Weights of a small GPT-style language model, trained from scratch on English Wikipedia.
Architecture: learned positions, untied embeddings, capped logits.
Training: a variant of SOAP for these matrices, 726M tokens, 2770 steps.
Each number is 500 + 40 x the weight over its row's rms, rounded and kept within 0 to 999. Layers, rows and columns count from 0. Numbers have three digits each. The size before them is the row's rms in percent of the matrix's.

# layer 7 MLP down (transposed), 768x384, rms 0.0755, rows 495-601, columns 320-383
140:532473525569520489464498529515539391545510503399534453595495481459478486450517539472570461463597454537510537467509505457546479511504501475515481431437508412439452558491493517528495583407458484
111:449491499455509453523453506420496381532551472544484508497484470536486488511412465538520504499519533429601551551521564472486478496490495530494480509571448489502502434539500424447507563483542528
095:452510481477550505483485532504508518568502534485519478467541536498508538507436488466473491501505509511525520462547483489460540509531493473494507532476523517522497510501527435496526470463507493
098:459531489488503579457464528461534499501540541459432402487462501508516480509570493500484444529531516439608445494506463560544443483531565470517509512473555517520462446505453436494483458487484513
114:550567484508599528487491508474488528499480451564460457467483586503599505536500548515471545557511475521487566496514491539480523468496547560513487514528470526493490467547548472493436488523458487
113:545539453480530501504457559537516495454477486467551499427523486465486526516473419520472519543509560460507514548443534520532494527521574504534507487481415512497564480524534556491525497476485506
109:527503449451446549541476507545564530498481535522527566491497510488452500499439464547434480518513485554505549508535473500474467487500481522450518492416431456489524526521465519549525520566434463
100:486566514500502485582463516514457514519465509461521499513518509379500449528410446504560540509505522467488518519379501508553519455484484486457521518439528528516517504564465398543451537526545455
095:478517508463614529439467471496454495573488493534563543525486390511407516508539545482555517447486485490508531539489484455459439467538471481586534459495503516504569390499488577523451514515523447
084:417551464541462422469496492509489528525487483524464517489566409524611441470486553534476448567506517508477502553480565498428434501554524488474499568541470478540500497446566479507510503506568521
104:460468534519522516530492486540468496498462512495497487463553484536440492447492504400467472524477486553501489589549512508592483538491562460535416542511413527492474504550535479580494477513451475
104:472525512487434530467506500537471491468523500485439485482465410587491572576510510515476467611524481548581491559541506512555475495502570468473524552483505501483463483472479449473403523547599497
108:531487494532469522515481556521439529543517539497488558496458514544394495491621453536538485493502436546453486510499519481444458518474471454453606543492541550492469506515463487521514571552521570
091:539516489538420502462513453441480488561494493459531449598528547479542576478539550542503514483509556477523449547527527565537486468521507471481495501518451488510539489450528520468518457579506437
082:580479501515486461497536504471519480518548518478486462454503506470498538560466501511474448444431492564515484517496469536548534470491570546454532508495513531544455541521525508530542528558588493
085:495518470460465483487505532456458492446540435441492465501515417471402512491499411538432497517482474512460501517535491520487497453494533497485446472448501534397516440441617540528511585523512510
102:492466497529584501476530533461547452518489518516519531494461468441496457557424485487410461483486479567454462488508523476463447455497477541522506514502569439512503488523550525522525459521518493
090:498557486523567545528539448492434511511500495452448456541501513446540459483533486565492505421565510571544512491540465523485511469499540454456529526502451406489543450528537506522488391460467476
104:474505447533552442540495502529483494542488538503554462508539528463485456473540460494524489537498540508572478501501501477465489468505465510539539493464490592438617478486533491484444469547440527
104:459403529524500539556533440531541525503493397493512448436497609555425398471505475446540485495478501464507501474529470493518459492475516518569485546480473445558506472505537503553565545460465457
088:532518463494530519400519506481521558514519521514515518588439607469539435479468489512476453481517556566497489510481506502492630534567558472447559484483484457448589498511502494447502502458483459
105:468449503521414469529491502520486602499522502540599550541458470457574434504489493488542428428476565540532460485574514546564480514549504518487486420608474424457532487486501482510457541497517515
081:502527459571486482474499481547473456471533474502557459506495440538560511431503503433473497497499495530514495451435517482487508513504497488529490538441519502533466520448473521493426430471523493
084:512414475451432467508419479510531506484504536551517428476446456501425438534489557583431458559501441516470486484530561438497571491433480500523505503537488422492560519566467488527473519546501461
090:621493483481495481501431440510507462462479460523455486537508479458550493495480537501489493565516539451554495504578465469492454523465549483488505457501511492500513442551564545561569474422543469
103:503529510486528517525412551509520536501452436493476577517556468471513529462499464507470501471432551496587466441480516530529483515507506447521479539509520488584485494505491534495487472470468464
093:487493416496441493479498559496519457585543506452540482527517529433474465454554487437434499469547556559474479506510529531457520506536431560518564474484513529477435515407509496498447516526520556
107:533500534453504492511509568590500524481559500546522520457573530509454517533470490497461471517460453513440516596454567518493459511517436414457545396442527510543501493534516553521489560523458528
094:514489508427471546456464505463433485511546489499484453522490442458531451490493436515502519457431474491555488446476514527542501534543473538496477493485437441527512454531495474516537496518486460
110:480571485489560556439496571526479420500498487425449524525518496532480466509560444522491553565535525438482502502456468546489431520505525472548462596441581542452475552459389508441526429523554407
094:478472546456586515462561493499517562567425458569472540489575549484503507541466475498518514543531584556553521486464495528412457516536527470494567453475464541523567489530500491527454387465404481
096:505503524507500541480565487433528526524541425476495458496478451540581511477508498507458511462445529509532463500386530476530520477478487435471458489462497497508491498493500490501437483517409510
089:403515505466540481437469492437462477501518463515482484484501514462548545449467504548499426520445505506607542477521471473507439493556448510510534507492480514502500512450524509503515563444549512
108:527401535514487455565544553542466495543545526512427448505394449423539519560524543512525514438475543475505563525479501438517409521490530531545478556484517430454499500523486538526534442506426521
087:555573479544470486486489467565453482535501507497455494550462511421511470434498511507459455535465515537470519438481525487514562493451500551519527483523508505479489450454517525540489535550454446
105:492474557477486479449476555529585589523455458472525582452520520457501491559430483588550527520463527416484538452505523463558507527436503518493523531521479424492508539623449542486529473461489460
098:461479477456526454504485544476409546511521496461464505494519458519488458483595397481478493453450507490513475450481563542490545458514575494478550456473505519547599503522402525483476458516523518
103:473509437463454445491494460462467577476559544518479528473523515467439594504456483546493489544547502507489536442551529520548483430514489503458546530476546555579481435572550486513479467544517537
098:466443473453474507446466476490476524473499541502453533385551457547523514563559476479554452531565533529519535567500556533488480488536465563509499527516446531471521543562503444537566560511491490
096:525419539577525455477504542532397539405501459511483465525466503434532455495496478499514462423554571545493509592518539470471576481476509447542490541495469473494506476495506516523514471472474472
103:489492499499441545580513526486505555532508477504399468480470417477607496479544482551411525506491440460515555497488540513519451420470482494486430485552568561551512522516560491443483479457525557
106:434472466523469544522488490488489549529503496482524479482486492417485512465455520488433436574542522510599483488558536481519490486532497521483514476501548560502539587506457481446491443511574621
114:507534486519423503509524499478447542525541439554466444495540512462550564525487438501509457482544433563476577449496534471482535431508453555541542490464603504403489496502487469479516498504483532
083:473508490573455510541432509493480435468512486461458510466505500543551499467446469500536403469445554463553538494478475496522395463451398539514484482448508498484556531498457465508441565463518501
086:537523456449540592441540540453476435474524418499459481461476494515419545487569524489513447496521515541480530580523505453452525515492548527473567460479539525482466504500568504481489445495530527
099:454547471476503523520457533468514470533506511497439511509409519532599544443492461469513522528499480499527441478504508496473472498466484539492465478466481515460426465450537476561515419423573580
099:544512521489483467494494472523485476532493531503482501419541455455492486543533519482555504524525483507519505524499464439489474502493424525465508536439532555493523533540411577589453534468517491
092:487546508480429535434432523444500499465549456511493519539567444481447469563539536573475537474523453488501471519444516485457524464561508541446453523501457485468512435464485508543496474526545480
099:509460445463493465439488459463499513474531524452488566452519506530570498488518487503494505526512452483494545576549457456441411545505498532482454538548537551485444473578491519495459561499592478
096:397538465531550522479518504505533477482515514544508516522485485514532495509523481460504498545422438407479464500477525510420483524482541506487493514518493483537519578504548447448461562468482577
100:557456564473495528576467532480548469441560455548469517486541456494492508476562385541505451525528481494489530535542457512457433479530506449477506464440475527564481459540517478442451517492413495
077:459516541542547529459527475466517522426475520530517468385465533463498509502481524562520459491528478469476510496479469556489471480503423488520495519500524430440470547574472454517508538436493497
100:443586517542509479451523490494565569499536510561518509457524518461509530530453459469569492539478549459487505508527429560552516556467456509499494527549475462525430554407472567476414519462446512
090:549541521514529502543461504522489445437480515512541479444462429503447513436514471616510448531426490444583487450498527545501472524500491463488498451524517524504558476549522492559559546575473467
088:567532447484452485479518461467531460556533527447516523547538555501479479576486557499478401516539540444517565488504496446476438465510467460486476431505461383455479551468516475532537422426564576
090:467551403570527563482557452488504448478479540536456526504512535498510453511531510488461512449492556492583490469511480626452587509586465501576461475479468450523528502491509504521537439451470461
093:434524516502413435501493438466519543485479484504448551568515532522442520441504502497490549549436492480512570474529526473413478541466515572511577511484534539493523515553492496539527412524458472
102:555484456504515448476520483511486581477480518527487522516529495557516447468384594446479481527433512522471528526535385512505478438516440468477461521498481499559446575442516503484512517499505466
112:493450462533476469536504517518473481490424494566542484486573507524532418492487498534412541533487456495501453437478496495441500509458464425548560534505515391514518497495520480487456609538469472
102:497533493480423500552528484534469539446549482464492477601473476432449502504549595507532503460473536503585543468526569490488597484464518454548498543446482579512509557521485508526520414431500472
102:505549513489510429445518465537486441472477503542495479454433457492533505453478548452549546524460551459449531480567561402525495429494514507492508584550473498539526558468496597502570473515491550
099:560431523485445522495510489491453534560547556434520437563549475473557528442533403489466552475503539498570454517501447467538526505464504517465484467460482447479494498537508537479403450513479539
089:456536575471530492436434570431479484452507467422469546503512450537459507517477497527560479521517532519510455526457478474502417493521499553478480559471501597496586590473491460486472503491462496
097:578490511431501422500517469443473468548439464451479583466507482509531509469491489504473447499491453485598448423458532561507499508427506508576546529495542535536505517464526515472513508519634446
110:524445434448512467556522552548485507571451565621521471428460453490522522488593408557547494471490470520495582446516536496514496514486498504550577512524450474580530503554555552513510494455515537
088:443510525519496486465510452532519429525494501483492462510498541550615502435441520489569511470442450442504463466505503486457412464499429559518466480426522549482437525466505459517419564411422526
108:444470548494502484492472528492508532517571425518538537516567452446510467522474507495479449511479447443505486565485395481427497511436573482468584472475525417570493594523517498561521507466503455
100:518527540478519463487461481459489498539442555441422485484566579575456491572514562461506461491517486520524472513510479515464538543482455465533456502512489440496527568496521535542558533472431477
096:502576488513487558407498528511530480450452506444505436548518445558420568486514497474495487553466491485486478514502490464528483615470489482425491484462521449548510560467434495504588427490495524
099:458475460478446487542456510473492584514476496524538489451497513524512526552413471535492538567480566473542478501491511546482487519475479512524541525487477497456558529513508510482480466506492403
080:450539514447564527474458514497459483486480465503491536494466493528540513493539509451501441450436515493516523501550465524453448505439437499543456476509450480474488510428477436457462592522489536
088:432497541466547459489486543481473527548477471543505516497446560480472487461558432539480492447549509487472552464591529568440460512472497495454499499571542583556581526469541471411462597524515505
094:492435550456491487554509520453514448506446475535479469486472484505465503493547468505565428461455497470529503541457519531406421455501497494515556433477521488503526497460514482522465509508476547
088:475475589580444541495453505480567449478447462553465475494515508520495521487523526435515450435441534386596495511436497546409427511529491591521464487506481450423499464479460500486443578517509546
124:459495445480438448485513489487496566587460579495480480492396483554475498528495558512471507510499509492442501538518453507519522457444426497492556562513596494571538518551560486462497598482522547
112:518429425507496459490575571491566436524457501494469516464490449515542456480500474453526498530516467577524501512474536438454485415492514498485510532565518480549446451493519443436545548444514465
096:566494481532533478493497487434490513459507460525525564494524495474495511517518493425494504520523510551540528506441501530464567483482528586534517430533556464503509550528469568433569413490466485
096:520521509462539505580526527551495497542493512567515505503448478489556446519488549455543450499482472498504513501516488550497446530485441526556574520509461424512529511552500500547514545502542471
102:505489489404422450515467478498452478526513454516609556516493476558538575506522358453495498489511473485554423534539489425532487553442558451590476484426471504527531491503519532485449529471435488
098:489467459458552479458507489419476514469454503518501441505460480512475419445481516509558500441517598547463436479527516530521470436526444545493501494584536506465501508483491474499455621503554506
110:436543459460567507478435522475484507510545481477493471482540472475443521459488486473489459486528564531522476522550576524527471548519515518523479477553512487492475495580474556546549495462477443
120:513483430505510459511442516506512547491544540497460445484456453496505495483511441433529540507469505519493458531448465430531506495479475424558439529485468439523494456487440569584446480567474548
086:543525452560499478527505535458491559511569468479514477523476504504557495499486527458485568482495443504452463474483584522518555592534554503488516411533473488462462370449480556606412417521512481
083:452515505454524550472483506532484463539485518527472491468486546503545453463526556537509419515502429497587473443489428569481460472497488571530521454524474423430526531477497478518475569468520528
098:532516530475437467446480502493506499521498490507449461490475509486574494560452498490541575508504462507451460496529478488528566520483412518527471419492449500541496576477494588492537508485506543
096:449484490541474487406499504522516472493538535508510485446509467555545511552480482485492453504493471480581499457567515542497473434484481530476542518530499491529465597487492547469569542524538535
096:516478539416449490572470425510479396469476523508520521536496473495435574469495431481562518538461484512542473568421479517543486478546482471532579555496557501539558490477552559496442471539576506
092:542560454523566465467527478534462538513518455503537437487441544555534499575551456536482422570527511541586462493527556527505435503530455517530532514525431455507537504496505467571457438486462533
105:493500499492528477491480526536532486472508440508478465440472386491521539508498500567402561534507454460510492487480553541510476478461581546475511477448479488508452548476486515447532461482512436
103:450489482437447483444475471508476532514453514522513450498465484425546486500482501560472468446568543516519465530520562488526484507487502440487510413559441464478513524513504500481510526524513516
098:540442509458487558482540517492461449485535432442539490507430405534459522492487528581556575484447536499557566497462509460497482498490481517469507577535465554472500493427511536528533498570524488
108:450455487515452408459485516507544535459495587487491398415412478457469517560496468584524472535489485434525528523544513526468476537512520490529497499537506444554502516462524468404456467547469530
094:435476512516477449480520480533501462492492465458506463543448434540505421449490514476537494516483464435530501483445489488545435470419556508558441548501516504476542476418468489539608477547485453
109:443533494411425523517467491463506513426544480540490552536542520467530480462588551488427485537469519530514460521483505540414539439487467572509472562533475517533429509532547527451518445507452552
094:577434497422494517514484522492534486517538490595491447521498468535546474508571501509500460478494479496514515513440486503556451481489467560477551485531482547523477516439490512482475504533503559
094:464528483482508449461414528433515467518548561546451547483512490497517415539520436496467535480514540525528533500451542513496516517452519424448472512482465532494487553510498489430529532552485497
087:515574485511474533460567507471497509503573450513456558545539451538524494502496524463499457505496458509506511498543502551475466467493476525459516527559522488450446484487518480502496528442511484
093:570474481588497466467453452506482437531471484451522455486516397482559549477486508567523487446421515495563495486489543494558520508473498457532495557531532466503514448498513451464467554487471632
098:512510468508451504513513463498545459458492371528493483522575472421498523503562447546542570475507462517541477531473558466474500545438524423540541502571503546418536434523458494536426491489480540
106:542491475529444459486453458515494582511497458577493483494445539434521470460491481522466557492536599577520521488487513527494510519469565523473511511557417532520530562559508464459472467489404490
091:441485529539452422529483490472531469520510507509512560536529464509518458423471521493522484552509498556550469549493490520432458467484484481524476532514492587505492459472565486459441520537467482
107:479562509506464492470503490512464552546485496564510499530532478512494472516525512419553434505476539575541442467495489514543535516533536511455414455433458519525506473468543491568491458415461442
104:494529427520416476469495490475479524554527547539490485511494459523570497470507456456495490547524536524544530425373565540577466434482475528496474515482483462516510531466468524538479514549504509
112:504484478545485544522429555494411500463536475494479432457541529517510465450482489529425436486508504489488528549492508469573421460481519430551534519597451484554482529517471517474565506534526482
108:554416545485462532551490429445502444520543476483484479512549532468522487478477588470491468525445528505543510501469502480481477524544506520507442490457532534506489510534475479513459435453489511
102:529457539514544533553428526532544495487500487511510513516417518505537481447515544506575548435476472455565508546512444449532456484467541457507494518504493474486478485425481488472519497521482535
100:485488491543452461520376482443495493569497548513466478510486491523557486521449498498443536425478533523542531533447554531456465506444508531533438528484436378451520585479474429466526423557545471
# layer 7 MLP up, 768x384, rms 0.0721, rows 496-602, columns 320-383
097:481499434491514578513505585597558471500510473523490552570561466504490528467502499512515447556463444587560454497563512431512458535447459555467513543514562459540435527475463500465488473520455495
099:540524455468558573456484477514539446526444534495429550508503506524449479425493560566509502451541473453469466486472536490496519428589478432492481492444450505456549556452487534533455481475494472
099:496555450544535410471497550505469493537535506537531527524523471473474550495435571473521444469480500525524585466529530493564535451475469457497488492424471511494558548455512510466534489518525482
116:544462519508512521563499464459453514480535545563494486467492508388510488520492469476532509514460458546554550492504554485480557494509509592496439527549529467505483480490526544459525478524590507
098:538435563580506537513495517485471577448542534468484498467544470484470432412457525599459490509594447527480541518505457548555516509482473382462511503494474486520489551602486531501496542445487519
107:574551488525574464419500550455511469459515543469488512434566476539425529448421499475444498482579487502606463454483478466488563501548462400494510499511511521448497531488521488471576493504498450
088:486490533455426496577505482477572587605574536528530502461447556507464518502502572456469538492463504498502519507518515543490480461478527487555552437573511447466541482491461488442426429465533529
093:524477496501446463505568524486501497461511522485382451480521492466484472427440526524484460519545521482512518474487466461598490479445524452454465545494531522509501511513509465463559482572570478
085:535511464486480469495508507498533513495390484499534502494469536437484560535528456503494524463496484500573469492464526465509495422517472484488479447441467478534526535422421453472493493431536446
109:510493506534570471437470540443492503482485542568545476519516540521487515569497467576487477445558550472485500579478521480520456539542531514476480520543541478519516457459505529542555498440492451
102:562583491581493507468452583487546521457543508541481487602540536532504440483463518479480479436526544507445482525491517438466535510509468449444541487537464481473523459503538486486510405510482477
108:557508557547451527498532515535546508487557543519479583515473530463496540497539495457501573515511545473506505465480513492476613525440577499515456501534554488484520478472550499503528429497531501
100:413564531557522477485473557551390511553552445518413479427476490470506484536510592383482482509516413536467557491546434562438492582546473497525507491446489485590560511507484448501470509535454557
096:445504529475524519493554493491452487523485493472469534454530529510573489470457423510508545566588501434505494445537502426527465534551465434488472511535493521498485539481534505515503483496498512
092:507535531578540578517478521512445499492491503490559508503467580484536429503457515483504566483558505543510395499468536450555482543440478498491509472536516516525457519566419479537495468490522455
106:495428461428462411534464466505517532514417472577438441453534557473495509480517455511530535457550469437509519518541492471498466464495497552525564582474523503523453492521487432497482476487460502
091:487458543469461498454491506533598516505510555445442513462464430568491548517502524481508469486524545397452552439450467484557500461496477502577511460535540507589469499532447497459499590454512533
112:522512542455529504550475441504493572473520512527493541484449486535521491469480529508505454429509458468524473434508484457524505551452529451511529453602456475582505460510483521437479517450486538
110:493468513515546480496445540491495529519452560508496490520436461471504588571429546473497527448566488557453534521492466514574465489493493514450516467595544450541451504488477482441507491508521558
100:511474482463449501560353505491556468522524515493517478495495501455420536496521480509473512427534539592580533488493533443509486453566537510516511583482527507525458459560525523500572538490490554
112:549498424499554516476564541480565434469493480481470520487498474559474542485439520512468517493558430464483527497429566468507540477527462493542485589435558572513426473522488453522537480517489485
090:485465494402400501532545537429530488504516457400427446494518470514474467596472535582497514575497475551489523497461512566522515469452536444488494465519481454495500482513511517480608532512507515
092:603555506532588629477654504507443544517490455511548535527496491494521507495536467439492548483513535464518490520514433527550459468462472492504508468539476580434460510451526561473531509490497510
095:397564486557505508495521556480533522523531468481445497516525523486453542480504526506496497518516456589461545461506462492557551457418585483523513511501536489499439537458523531429475506497546504
110:499491396515453450461554527441540514524566574501488476383512506489484466479523419446522531552437441522553475492538449416460495547457494588589480449496458530583515521491504464447506526507484562
099:495558520529556452496520519487463538410509478517496422483456463530478527536496489532548507578448461460524552551551483487494500489499522484483459474485477497563560430578513506472485511445534524
101:503441526540511514496435508571523458444469475540484565520468497559503473488524501528428498455529512490539532499536486483529556528525491490503467513496455519458560470487459542478517454558477518
090:549533538539438508578495494528554483477506527491477512517550526548423505478498539485533477521555511518465614462439504509480490448489521532542491450570493483443499497458461552505496522558565478
110:536536483506544490571506552514541507510483442485564481531486521524467503506417472459434399575485541437542540482556440474449504473508573478468565495519561486460510467565558460519450494539507554
103:477531463545506480527518507428522472501565406528562548563479413411492477496489450504499509471456545517523520495578559502539509513485489533465510542497553448538418449419485426528518531495552517
101:496492509480535548475455466513426508504486512504420560505494458493451503480473443543544496446572499534440557426516497551486495496515542518506525378490521515436534507542476545516498435537566472
095:550570577574463479502437475541553468433510468570521556453487517530423457458506515472506479481538458547526467478404457468520494492485527523601441496567526474459510547523434537509521462499531493
096:525500457440480480464518456429512514463474532440463496492453581430467530459470349514507442526467575474457579506403516523488555539522505485454488469489556549465464505546543517540505419511528530
091:538544519470535499524474491463478486488485466448573451525517466492473476518550525471526613506514500504429523504498529456497544518503476504510455519484490482465561494502524510495485493449552517
090:471480546531507554548570463501397393443525553511477455503499486554523543455499504432430505481501495514456451546517477438495534449529474479457500523502503519419448470396469467474520499525468476
100:431515557497457491433498540493560498493534596546549494423464492468563548516426622535468487460547450489489464432546435495526575502524441490568514532532484474461507496465528516467579496489488496
107:517543523530546473555555455407522485567512545510432504499495579450636516479476438518430525489560455478507511483530520551485501511467537514533519484514401493471506470559453551464545462453503479
108:513442510421465521564497444503495513598452548480480572537460455438543487463497459484449487502492432480478475468409492481521494577440474611513559471538506484502479475550515524543521535502439531
104:513558422489456539501537577511584433508437480490530467482522541508506596469514554509564492450466467504590446455529516513525484455504493454531450463448503508451489452492420529550418514536545556
098:506487537484475417461467477506500546469540437487539555551465539527430467490466391458483503475530529479615461441435459490561533502472492471530440535426498501467470517418422480550572511490537489
102:499475512464481464452493472487444441506455500552534562465473541516522509576486550565548581490513505525540561542485521496443522487456546493564411536513474520464516486528521496514527500543521499
108:498561462463477463505559529565499489472500477484591458377526531509537503513472476483575572549447480459498487492567451490420511544479594479546443502470484486586547440494529506516472523575558534
089:520474485512539501500536484493439526578463460569506488585507488567491534525545522454468508506434491481536514433577554503495547608578523415488450507442463496503446517519507525478480494544488529
092:495537520552437405554503537490536567461455500526508433474525484472539515512489572469443520524508473492520524490420525512519506508500406560507444440554519488537496503473475411530535513570468539
092:520449467467511436498555446534458519479424473462437539507516474444494494463509489478505508488424491435426488495457493484533502473549517544537555492511565514559501503465521477461512534463468539
103:468518468555572582495500582538503446508497552432499570569552573545495449495497431549472490545527485507532501416422538558518479552523482517576467450535536461544510480564553498565499482600501497
092:477438455577529439472509566554515537440517569499521562525463519539524547470497417493498494451470508511524526460530526505562531531509509498518505465491482458543493511516488566467486470512438505
089:515460495540518480461472482449559469495496473517551518521588532488500499449476459531566461418481547420514487481448562465543487489477510520528521544469536515537463439520524456462508478487463505
102:467559529577477502438445507496408502485453480498522511526504521537520506456442480464508559451578527565556599484538493491554546488522502481490508500495574503510397492542402521464512476437417453
096:496442524517578473482493474553487582536522490494371447474494514564489518458495453541475528528450548431464519460457513442511544462533521503492480462499516564420573541533466464516521432569478479
086:551454448581518523538542487456541560520502546494493425523461526509495627485525558469460550511492554504495507546459504506484554530475503520473554524471477500464454480449507575482471493444459434
106:612506509436519471461440540578502527502530500458488459488517438490488407480498531502431496522431428563460484510506519524467567456477489427476575536508605623463550497542615491420446498515534502
088:408503426508508526522410541468533573528555500460475543563511494484519460434506519495401511516515471528486547611523421491515476534483535583510455497513458447591499447474591502503470504451531484
097:436512490536539558485496551518481483554451493570505538444554465426526502428524484488489566461474481541472390518506456578518521449515507534514479450500534584504550387502484497507381548484487495
099:550475522510538467430496489476483502496506484531436519514389536543480461542453479544465526550547477519519554496494541459503492471489463441470481476495491494506491472517441513512547505512525528
094:502451548497502560503541496514522532528519509476477504469514430487539523489526481569503462485503491539441550486425472445504518466528469491571504521554507519483474527490453448541478529525528467
107:606481439491518521458502520543413460468567444484556528521492515472520613543531518545422467483470503462638525473492517478544437438379473469552474480433495425489489448502561554477514492484462506
101:526430483549481451500419548538409548476465486434533499496473507487467457526483515376523535501546547509475552514454582473504540488541502472562580452531545473561511482461530494465520575473564468
100:486441473500533519470476474486465532533474521492421528493521512517542445463441415520453497477531508544559538580502524435518456529460491418462510412473436501449493523451495465499497550501379516
110:472508508478516546500511553499454476501531524463501460516485525502455531567522480556421499487449507456519532476540433442386453456515484422526481509482482478410510498503472427512518540460496484
093:497583493510496489583493542469464453511446443507476494475458487465481598592487519547473460547447474521463511577524490555497475504476566480492515500549550520490489446461570474492558512540537473
096:500495486540497503581486480504430482554518520539532496494455494503491494572511472478534544513540623483464554470507483494506564531491449521559568445527489533551484476534486497455519573530485517
102:538527493471494495525409483509559546479526467587461396481488508502508480452471443433483568507443516491512556494625446490473527457543547491465513527486527493482567507546476515552470534480472540
102:539486535523512520532491519503479534483482489454486551508532467502528483505465470500446517532526497604502456534411491470443503558529437546499491469574507540555576446539505521490509543609532472
100:564511449496561504515471582514479541564458508510527474531465465480435519520516549527505529504476496534466469412479479472514511567502538452490534502487552458490504550540465631552533523504559567
101:507451432455515492517479519521481585523549495476454482515505561595438542468539493411556483439469501513562540520519518550467460392433438550542486542505533516500508442490519513459457532502479517
109:508459512497500500469528486471538523510434508556523453569454368586525446493462485504493496490527477515553558556449529549531420449512486464508516471532531489434575492542493429520491526511466532
109:475569501466514527550497444452487560512419472597505465545498515476525500479420462534538574459527443431498577512506485459509507433579502471547460496472559512570505467519538498536528494452514447
098:469500439542519429517544504483543493527484486513486553511476424454525450507504507492433481474490485491492565402489485531513514470465465476535512476515549549551480461506522598492521488428487534
103:451514553454461526579574458565478512521429478467479485469475430472523528486475464466570427541494468487392514525473503517477511496479546492482459539558524470510522456536499556483550471478532515
091:433455462538419525450558506546503458502502555486432498552547482534576486463450517497516463569471507462492501436462517483496518545521551471482469431499522552552493506526530571558510422422526437
094:548459461539508536524505487456503515521530505434518472471432536456510534545509500537454536443577449499536488542469456462479530467539476510562498541529439541503491523505513500487535445457470507
092:537498528500518522469461479478435518528473521426528468497466513477407516515548500551510477448489443559489532512521480434492451490505559469542455572488601525567489529495548481497517428513525554
121:474448493490503490517508548559513516551453483487433467476514539506521398507386474523420507450527503551478507521421532520464530558498492461448646421506513455479474448529557526493486524536525544
096:517501568474516541480437520487447568513466558454446493466503554438520541391413554520502566469485541459525419510465475499573448492537529481490450445479474495456550533521545467500463459535527487
095:503477532488474533490430534546495440518475492579464524472527515446506522460442441622407517503459470505506527504531524487463502603487532442454537520464498413526559481467557454476536495496558500
094:503520451576488454482471570431460537455495497447505481479472496542494505458572542493441506497517561511488494493484545450510589493488524521423485459542482515429500458456453496504477460486465446
089:523564513454542568497468506501430494503505502585500432416532497526495457547488469509549561555466522475504536508547500510445494419519532526430524510590542516462415504560513523546517482484475462
098:557516479561492548471455531576492513557495474515496481480426572436514468496481433513479393511500409503466466499466543484453508539544493471534515486492493432537519494526528515547548424547477478
107:524494527581484472535530597498507527464546542488487524509492535541487452543546504465451498501486475504536485408466497471554538484498510454546497543457487503522498493460480475451464486552491529
115:495430470508510486558484456437506569519508472449529450471521507463469522471538416559489503548539543492610588477421617461495533404524491521521528460502513533538484447415505450483477480502519523
090:510524575501474513457460459523479419523460526503399528500593457501547514504509507549528460504477526525536470530432420527546476536490502459471464499489628540487490532507493429426602529485471470
100:445453498464502529490449551471560511560459486497547512474541573448488446523463452490521449517533470473528490560481519439486494494498493500488604511492487486518525464493540583423513521509521487
103:451482496498546549598519521500474516513477537505519456519522482479468514477556488506511450493459591486486494523481542465524440493465570492501473535524529479485500437500491478512568505479499459
099:587467499493516509504556519484486468484548548491528503523502476507482492444511528489440462523540469476495457553460515457454539521479501429484533440499556448480477456517566430522469498393513534
098:473482470626476498538453556542514592491524540483490494504507478543536456469481458496456471441474515533475470419545544487438524500504485464487456477578491493571448529490590507495542514569496442
086:496460529502499512523431433470536449481519556472439495483418537472508463486501441457574511463477564519453516531507453480542460513542503470424531396538517514522500482479477539428585545506560547
106:471550526454448563590445540470501450531487471518493541499470490543475558448491507519530475534515416502583469540546471467517435416591530475509518505515555496469505491512511536583524581517508459
106:518463545541499458524479531487604512451568474476478535536487551515411471562485503517536491431417536584535541488492508559469474503527477471490553537510531494514548556476517435478536529507584568
095:580467516527451566462526533523528421472575397530456532486523532478477576496493503515450506513542528494464495474454509495565520478508513508549439486499483533480517519509430495504461499535472476
103:463544478478474475520508477473382556526512473611499563465450460448513503480458473481489503491556499547500524517523522441492554549551502546531486502540508465479506508565572534470578549469564522
091:526460557419498472469496543575523512484531547507424514467539424472506472509512533467517440496416460523522479448483506458539530541471570523469504520562511549480470549437555551509551495508474594
103:464489462521485510472455607514488533569500507488407450510468469481480560532493535569483471491473434503573484516481545464564515493494490472507537514513519541443510468561447539536456503503551543
099:583546515494459491444431500478502537517491523472558502456530595520525537539463534530528511476540524465420498500517522530487529467483525480564472475486472456468479455486453491483462486514401516
097:521493466475510500497525541543503541513433427468614478490514520503520526521466518449517479522506492462518548478483434466506538475491501558486476488478493470576542564508502520574453475450492544
090:527531474487524485492556575464439554493541550433488505528510474507486487488502534550398512487513525547483520515511511543506507468529531459487498500487550579482511484489429436521437425528461559
098:579508475466540521543522553507513401507479502490465471518493517497482504513503500414452497507588527498508472478545536475512533541471487450526567520494488522481561448551537499487495467516473541
107:503506530484602461519488542482523516541467541471491589467464500515482466528495526464501456594550535461465493480585457493503463488552514523520490530478562483547514533442470492505536480483521443
098:488512442506549545456505505475485495555476567452479551529462445478482463483534451472518502525553530419558487474447546429536431474504511405493479439499569513410501486569468459522530435471554514
093:467521543546484520486526598544496508479494445434459442483511476550587549523493563520476469531552511546575452422476521499514523493527457477517542552528492489518515469480545514500512440595528511
104:534482461532483499498524563528551555531438493555523454487451547516526471486464505471472452497523500464503493469513523464497533476478464531572496528480478463500564504536541531490477532540513437
093:493439537557544486501540509502443500468517472445531556487502545506512555533397567455524416456522475570509464505545454509501498467483510449494477494477557481524563445472543483423464504408547455
104:555438462600506500500473460509493493487463556515503553523481424483470456491408476545554450534537471526453520520524509455513512442475437441475441464556541418424536515484507495473510473500550518
110:509616479561535532427488541535514518469382474537506516513465518501523494544520536519566491480472519501501509516504471528533479547489452498463513423462510511473506502484517547481490498530479507
089:499542517515475530468537609488459539489486444583442500454537482563531483510486534535470576476550502467500531472506485520541507517471514445533512551483531431465496493528505463508512528520542554
099:571494499557502492406534502539511442409423456459486516496502410528429513499466505501429468463496441502564500463518536473477518490515489472535501554553502548550491531473500456486547523528436556
096:495463484516574473551563514513432499567393446446464464514441489530508540459546567490526460517507548473422444470515532467501534392525468453529514494511520400485421470461490451527508481479458526